Weights of a small GPT-style language model, trained from scratch on English Wikipedia.
Size: 15 layers, width 128, 4 heads of 32 (1 for keys and values), vocabulary 2048, 2.99M parameters.
Architecture: RMSNorm before each block, untied embeddings.
Training: a variant of Muon for these matrices, 115M tokens, 3513 steps.
Each number is 500 + 50 x the weight over its row's rms, rounded and kept within 0 to 999. Layers, rows and columns count from 0. Numbers have three digits each. The size before them is the row's rms in percent of the matrix's.

# layer 3 MLP gate, 320x128, rms 0.203, rows 81-114, columns 0-63
091:550513442505506464511485483529575469460573558529433563569427477490516513418486551531489383480439505471484534580506521472506515473480510523461513422494549470598506455467487514528409496450411590
108:572499532493520494582599520507457462540525453540445482506509565434502437528446481473490480499497484539576451473459441508420523491505556615527494442527547498537508587522554477485449564489510487
112:429445549546603461448515575533451511546498532540512551508525504405494514502567418558547502482434394411513474582533434518408522460472470535399464522556404479465475540569476497392477524574492521
091:475592483562512569556437412526456355481514480422585468557494494521572481538444602526550491514580552582514448425498501448446438474620374495551507483593606554546485595572526459509477531529499534
114:572522537446437460502515449512539510424550500469537522567503575521500610561469528554503485353427536431450508419509553489495546547529493619524524468600600563553565498547571497469432502462488451
113:510521529382479478413525584467525518379476496445534547572497447474568407494561569481436607532587512519485487478386496506508466508518508545464536486450548363554496433502574532491543557481477451
093:529511451455551565463562499538488456522507548537493530534523479454483524539471483482403478449488460507472496500505461376474528473505499476469444592520475581465529607476516466491523503472585587
090:446516553530491445491515499478425448557407512431565557478544636564519518508534454450499508491507500524482631486506514528468528451556415496497504556468562555477518487455515516569485504495526460
050:519421511575426512379557524560473588435538501448486510519472520511416498517583549469473520450427510486433474513509483523482469585452528529521483481579471506401468489532498457524496638634529554
087:478443531531421558499496559544470443541439457497551518427567461506503520547486469498439443441512374470433497465382502481506470513436435450497480594610446484457434467542569532444441502515461471
138:499480550469542478582544484461476514461524578451512457480589459469507488569456565432503567561534527504554461474502423422497545438498495520494497463574523500549524565498512480500401453527532518
107:387493427506447491427510492481512464479509571518458556542453475614523473410515460523487588433525501519505531492469566465512458494538468577537475426577446446476532489410447474524499524551500545
118:614533496388430457472515461591493501497478499406524544474523491563470536479584518461415484512547494610459448421551452553567451492450510454440516462481560556501565528528537443491500529478522498
098:557565525415615484425481462448411467470379554504479489511482586571461499463530552591500586520446523535498536432569409466494511468451470524531588528502465443518457537503457539567476470492487482
125:480515504498492514456438447467478474477447548511434498494508471629552446512564516500470522544521442514554450504476564617526461445518497570514469567549422492502454574492477494378499548532558566
097:533510471399514469487500468421439427486551490446479485464588540474396528478509463549495514532419547548498515424564395503432516461562531560502576496601585501451599516524488480394516526538584542
107:489536451496555501437545483500466418541425503496564427512485540473476520462562521514440471516531498505562480456562421527460493512472442512530450455474575556575497517539538624509523540536511563
078:495477581438496507499540480399458449516512508460489550545529504570437437514537499428553565427522498467493522497446381497527479411471614531464597493527374485516498512516602460482522598461454622
124:569539525409488488496511482445529565451498495457507549478413466532558493592429544505448514473392407465510525460484466504513517605466559491502560476491571464524482473509492532442512540400443452
115:418481541541511532402499522570416498471535527465510489431563479436505514543479516501449510512545431514508512508469475443539558521498486456484555607483383532512451518401559519493503485510518504
078:516544460516465571453473464600456473553561490476492523383475602527529532531508508556580451613496478501514533463582475513466464537516517512472426594484479522548571571567411518502584411499423532
060:486591483516509479584447503437382465495511451499488521615527528478506520505431535499454448438535480508464514563506423513505526490501485567512449491546433447596492544517522501447487534485537512
097:506447581513442494465476558556506499495495543466582549469419517483409512499574483485440345569379579380446515441523594507598537549508513567440522524480464489494536556484626453481493468443445444
128:507471472482564579524428499457471469522528462497558506420529457453488386499500561586381580525554469510491511563429467408557534520551439540493517479540494558476448505472423444474509496521521446
112:514433426516484526385618474451396469599525415518532504522438431464517514550478555400457565556518542549486549507585426464505587606501576552558446488555417425452539534533490477466511515608527565
053:473521567545461529506506501454534417529515482478491455526438543438533563478555489417522475473593448520474476553493525456402472494468519515510432532518430569454517504530543548530485534422478601
081:591493587445560621495470501529462542485563461596503448498567513570548464461446451404460513496510498520526523525584480480428513513460566576489545481471515494532481539458507526557522460425433544
132:539476501521500584449502511467448574477544508545569520570465518554479569506522548447445447424523564506495483565561541491481524528474510545544472423502488487588510498510464490464462515490544571
116:510482510559531508525505497544509450496538385523499489452550523447459516492510421505525501502517503508540453556491539486482473512533494630427519573451501505482528550578575495525491480607489455
108:523461542473392508452528545488514478481516513445567587446414582463538454564491468525469531468498490428553452493540456589554550431433485504481479535500478562472553584448497562452581529486478468
144:485473629497349400477518462496509513510393484462517568505599484423500466465600507498451559541457478578504524440380535470481469545483521565535453544478532580532517521498528557483525455492470524
055:513479527464449566518445508580470546411442413430549522438440499412503401527520541529446524527510574459545463450522547553532481527419473573598562414444566505518431461479474476497516572438560367
054:484415512509479468438573525460542454497492498451555536505515522439488454487608357479480464454414505520445554470424473463497557438425471625480600530522468487503496499501488528550411551585547480
070:440431484479441493533522455399520617508514490527500618526509525502482398517471606433508471547508491504421477551516443481557415537421571524470403532442499479403467464530397538503527549417508463
# layer 3 MLP up, 320x128, rms 0.196, rows 81-113, columns 0-63
106:446524464583517527467489510443468416497469518559534481479429536434575602468553536466520465461519537438500486422521508424484509518460414509491480509632464522532569481461553553518493506576483594
103:460502559516509474518496450584593548541497601453559506492545525512520579566511507524509550433355497407486508486532595447534497473405462481406538527484512551450523434546479519480547466488494505
144:484479403468507481505485584471534497515428473509526524457502524515543514505521492507446449464410494480507557536497477552555482532451462477583339453514580502625526473408473512551432526476518500
107:451437492536437487511497551500457503480470497485458557545524442440543509539530495408591482561519395556463513469473465496401558440541545524459573507438493433520499544400450469544464520413626420
085:552545471512447483503405549544484552516486579504580486564487553592510512619474518583453431432406493444525548517466509515522467486557445535544493351584565533531597467561507606490464502522461501
108:491624523499472520603489390476518457508501472521523454482526574382436534444507495480488523517483439538633466593518528499425467482470426430469498525455371528474523520580584474475490581532556521
111:434451530513507463460453483654457467393424533499549541519528500506536480532406512522494425465539510402532489515594579580469490559515512519513530484521381575429480532487552638477574505521487469
071:498460550433437573449468472556400478534477495373412469504424407461429490429491505424452486432567548499477479471442562592531560441522635496487478519573591476516552581506480471491549586531603500
051:423501456517550498610465453530502471544508440586574568497439554488411530439441525532528570559591504520511465528485479487546551388498479512478464524432482515526445487497564461507486535442578390
081:483527545478570490519488408452618550466506470411501427645523526461520510511505471576527540608538568565553513426541506504495451471496501506559514489488600554587494528494419449557502523526562482
124:535459398576463474522426577544476488539434509561525514465550589538475562594486478495408473513499517492514497523572470484515481533530431604516525501453494466502471502529475478458426544506528503
101:541525462441531486456455522454391429395452553515519501473525531616482468437532432535508541548468538570559372544467596567564431505490477479544576439566550455408480508469455455492574481530464587
121:554427468512506452502439509489456480508586422545516460439444475508510420531435482371463478593392416441538482505449528492425540557458494459449588519535417578378432519507489428480467512530443494
089:511502452516571490451498474520576644362442539482497541507549490522524447469533423567482545448567555509548478465422504455529470518528582482505475444547529514590518430436489462508508481455480515
107:537492466571529463499534528448560452500478510460543490533569523496514459571530443488547489534542501542455407507494530553529432459583469499440436511500557559546433488521424480405484492559487432
099:537549437401497521483510503470524412492524495551446478431480521515533553532497452592511446475452535490575498484590440472539462467517426559542470506518580461490648562472425518492460583461516529
101:520456590499452420541416555490504493460476441586470494573567494458470469484450491476520498543382530530467560441439543528496554463516539480483505520561437393546491582525531428514474460492480486
090:423466464556489474433507591503490536340434522489560588538559495533548464452493560509523434543424507423491548488578609508533474542490491388542536473578606541500519443420434547536562406529590433
097:504486514430428390588558432547565616506540485461548537501388540537535557560399603547552505479522524485532400485480582486511503485490415449433541517474508527512431481516509474508432511497442529
129:531463466541486545605568525437510527541567440594502477582508532554454472512409488574553481534480451490517481477490572482394463585455499559515499511495412462552443461566512529536511485442500428
074:532471486547477407431443473594473519449462465468539560527412475564575506551488475495542460453478514575496472472450542528525494452599496460605593477391527417556493579429586493548419583482458470
058:450488394462449543547422500429418497526465478425507535454513421430518463557507419515460419501498506524430547528533475523461474541594420494494483488467457469484490498498563514523500520565555429
113:619476440553393523478542529465544454505504482434582523486491529409447511500552509518511405507509475416351465508464508454507473507498499473467464495490466526465549489638545486527528438487507482
123:441476481484462472430514475503508530442473522390531449518453536493485582595550499474531491552476494472452519431524483564477511396519499454573587544504553448473584448487489421410418534582532540
149:460491500483592554444514488557437507425463489519412447536465501584548427528464510444515591572477602558450610502587522470475533564458473470580461497493484564428466518490518550518463480511501570
054:541513419477576565530379474511512508529484542472464497514487542511437507496367587555581499500422597508501464471406470509507517558469507524542579422470502502437553451454586472429521440584508477
078:562508527403428472390533487484453526488536567452528416495534593568574483463528506524441443502489530450527543531565551575463491491458448496472456520493564564527545472449474648583472487554426497
136:469529455508500446509497478469528456542391412523457486541475462498592392502512508505554507484527450376456525445413429464589560595514527558438481504467441526524481498520603548506561532563510466
106:472547583446494493387490591508473564531574463576445503534436519444434468361472499571574464506516486450470509516478489523585491451538560548487449545484536585444474585462432443516504529581451558
116:420465460471456423497415493433535535504520584434515449415566525527544400528485464491419471514463502525516633413458403608566522546499452506559433464529545507555568525473414471509433477505510491
143:433507509408565509489525439655536510468614496547462509503451568581466548543437464485547492533472569447469494528501609538561556501514497454490508454511517449472428522482487549447441438495456496
076:571418363488528495536480508504516482524539400548504507542495418446476558481578404457521457529546461500494519506536403507521506503443469523516425498562465593442539475492445467575427507491429537
067:430591457504403459551468598508448506521467574471428490503613476471490459421468537560508521423627472492537495516393462502490515556552525412538402480525488521504496565459449559492475489460506493
# layer 3 MLP down (transposed), 320x128, rms 0.0734, rows 81-113, columns 0-63
106:469565402520565509424469551480505441532503565560548494416470483416497541440576446483543492472570556453531561445582483434497488539469435565542494470636512580501471537547533476480555525541476510
113:483432490569476482475554474602474498647515526547483521513537523552470569504514605529412438519436460526482575529538534556525544497456606447551420568509607443437564467507490549462520527412520534
130:587469458477566450499443546542561530405513536516487530563523452446503519464476509513321504494472524541509548477517524546525422378431501430510502478451582436576452460445452552529431364529457507
092:475467468438487544504513492501564378447505520476564483459507498531426481450484382570377535413491527494491532463470485514523428504527397462622381494560525528475469537590531514505555528593415537
099:428555453493584418478482545538514452542553497602470427509464447582525396493489500439472486577552525490466496558456442511447389436527454406422531505477501506370474528515379524460526518487512543
104:517491499459438540512480520525464499450489525429508499511416537476478463519484483541521472500584520473434544458509561500586476456552591580517478453395568356461465460529574484509467500478496449
110:473497509500509478430467529549480404436451583428500548490522528487574469530483498494451389425538433465494495470610493525482526531469514469525559590472348518481452481427484642494526549570548470
090:542516618500459488424493527529410487524433543408529565516463464471480539421466524495489547459550527513494491473465466456456575416558545541439459590527536559497490557443510541551506553499511501
060:583517492486531512585463537478450380595423442540451503481462528467474490466458507479610540485454493543474532518524442490508539502497451503549535482510528524508499487489598500518526408450403512
096:453556474480520473463580530459531496473593559484507489613437484425544418564588541555489441445441500526415502530530553447520547493531517565531513539443479489467526572477397570491573494595438564
121:487505460490487489481552593544528523532467561467592498540504511476543544499513464479418518457529522516578516427544425509552526486419540472625424528536466354593426567393471533471452500495559391
108:498517520441572433505511501547463450557551521490547480516559464584506614506451494463455461575494451499498526530497557535473383523458514454479511494423468465471498550494475550495538530514516564
114:442388457413562538454424506455552535466550414443572480439499627435478521519550503473431468601492452506471474463478499481587484517462542535536480494506513401522481459555517529532562464525507492
095:569419446527467420519541536508611461459492381427430516531576464461506525498550472447529453472595469512485486524395505542511506516511500467441526492554490632485513454489507574506506552399475513
105:504576556486542404501483543516477587531485408573539554511484486463456578484451516532483476440458539513425561483505469397479513545464471373505581493420498562467463454467478513561453503539508459
094:537477466501496498483566420432610498445430572476591452510528475447480429512497479543590478610572575434523488494461589549520438419465510482491528540423505407461487535396417500577475497478440517
127:596569586459482513528480521557472545505535446594506485558654496512542479476538498525574437472476488505464661477523520499522496491507466412521558551545498401497586555499455446546521504505591463
087:403424525461531468449492553485518546395520521423500565483559486498566505445531595503498426492488504530444524453545513480432494492479593476489565474532567484552414468413472575544613467498448442
106:478485559550554475493432394521497472537518512520524467418480565447457539346585511482534526404587510553527400513502489408441507397567460557475488538507499506476448526517554458561447491540610561
115:510550559506457560559433521499611550529500501469411432468508465481590564516466403528489498497527421469488485586533579479509458495487525527559538530471430546503563470552457579477583453466497558
078:499453473538432479570557639433508431488510551479490564471442529460489559516507445505466476462444510512440485575484457434516498522484525591549563477551567399526405481482500542531444594515490488
061:474509494423471551500425512461527447526518490441421507472390454545495516516603421454580559495527466477487558471485495444561453535548541417440554534425536396470463550407499547493574495546458459
116:539479419511417430462479496433466522558512488506527475404523433488445558473565514557537386509488434442519404515531560536522465546539534574466495430484506579506450539550525459437585318465498431
118:570450437500545531485529466423480490546434511553533517532526527516482405534393464458700449550444558434508503485464477477465565645454411441456458481483491403485490449516515528520496557439508507
139:383589468466525517484510453539462491479512521547486473503504473530536470449459473460387486580486563614471517521570527469500576525424416402606513508447475515548550446473522602549551541456513460
061:510498437418584514510406506404571464578588546436522509498466466457462559522437562570497515492372605518504494483395537514503495494496522536443517471519492349472504528459542522492583509500514500
078:502475499397435468484533491528461455399453542392536467504560595496557496503523433552580505561523522438551483498519578517644510516511442515461562577546539444509486517469430476466535438526505450
122:571518461663457462468495470533530488440489469514499548569483457507505612489566541394492482508538531488423461503575492554524503415483503595465324414500507467494528494438495510579513483553547467
104:568454516420523452512527561437441519522440450541492481446494506512392476485498471412447496538537526474561437524453409477526437543525483507556558555555463576606512572515554457515461520487386451
105:487599465543534502553588582439453442394487522521549420528550457486410579527545554439466437559548514570438524593504483449447476561577519532482464542439679463494425483502470519594414495427538579
122:492508528557353445526506431472489534449422524513531518503535438407554515378605468487456547501481471578548466452502476497517478531496504599550590605456529621480478471468522563505525496529493465
071:489530429480550494527557527462550514587596457618463550551524484513532543518522419414516437493542417541496529564466398555500481464402477468420449535611482536418569521528515502526458438513479543
058:483508473480398459450501528549456453509475565452530518515580523492494397463534487564469518468549461489511481434348407471514549572519539523492439533566499434526503514447468544524433522566571510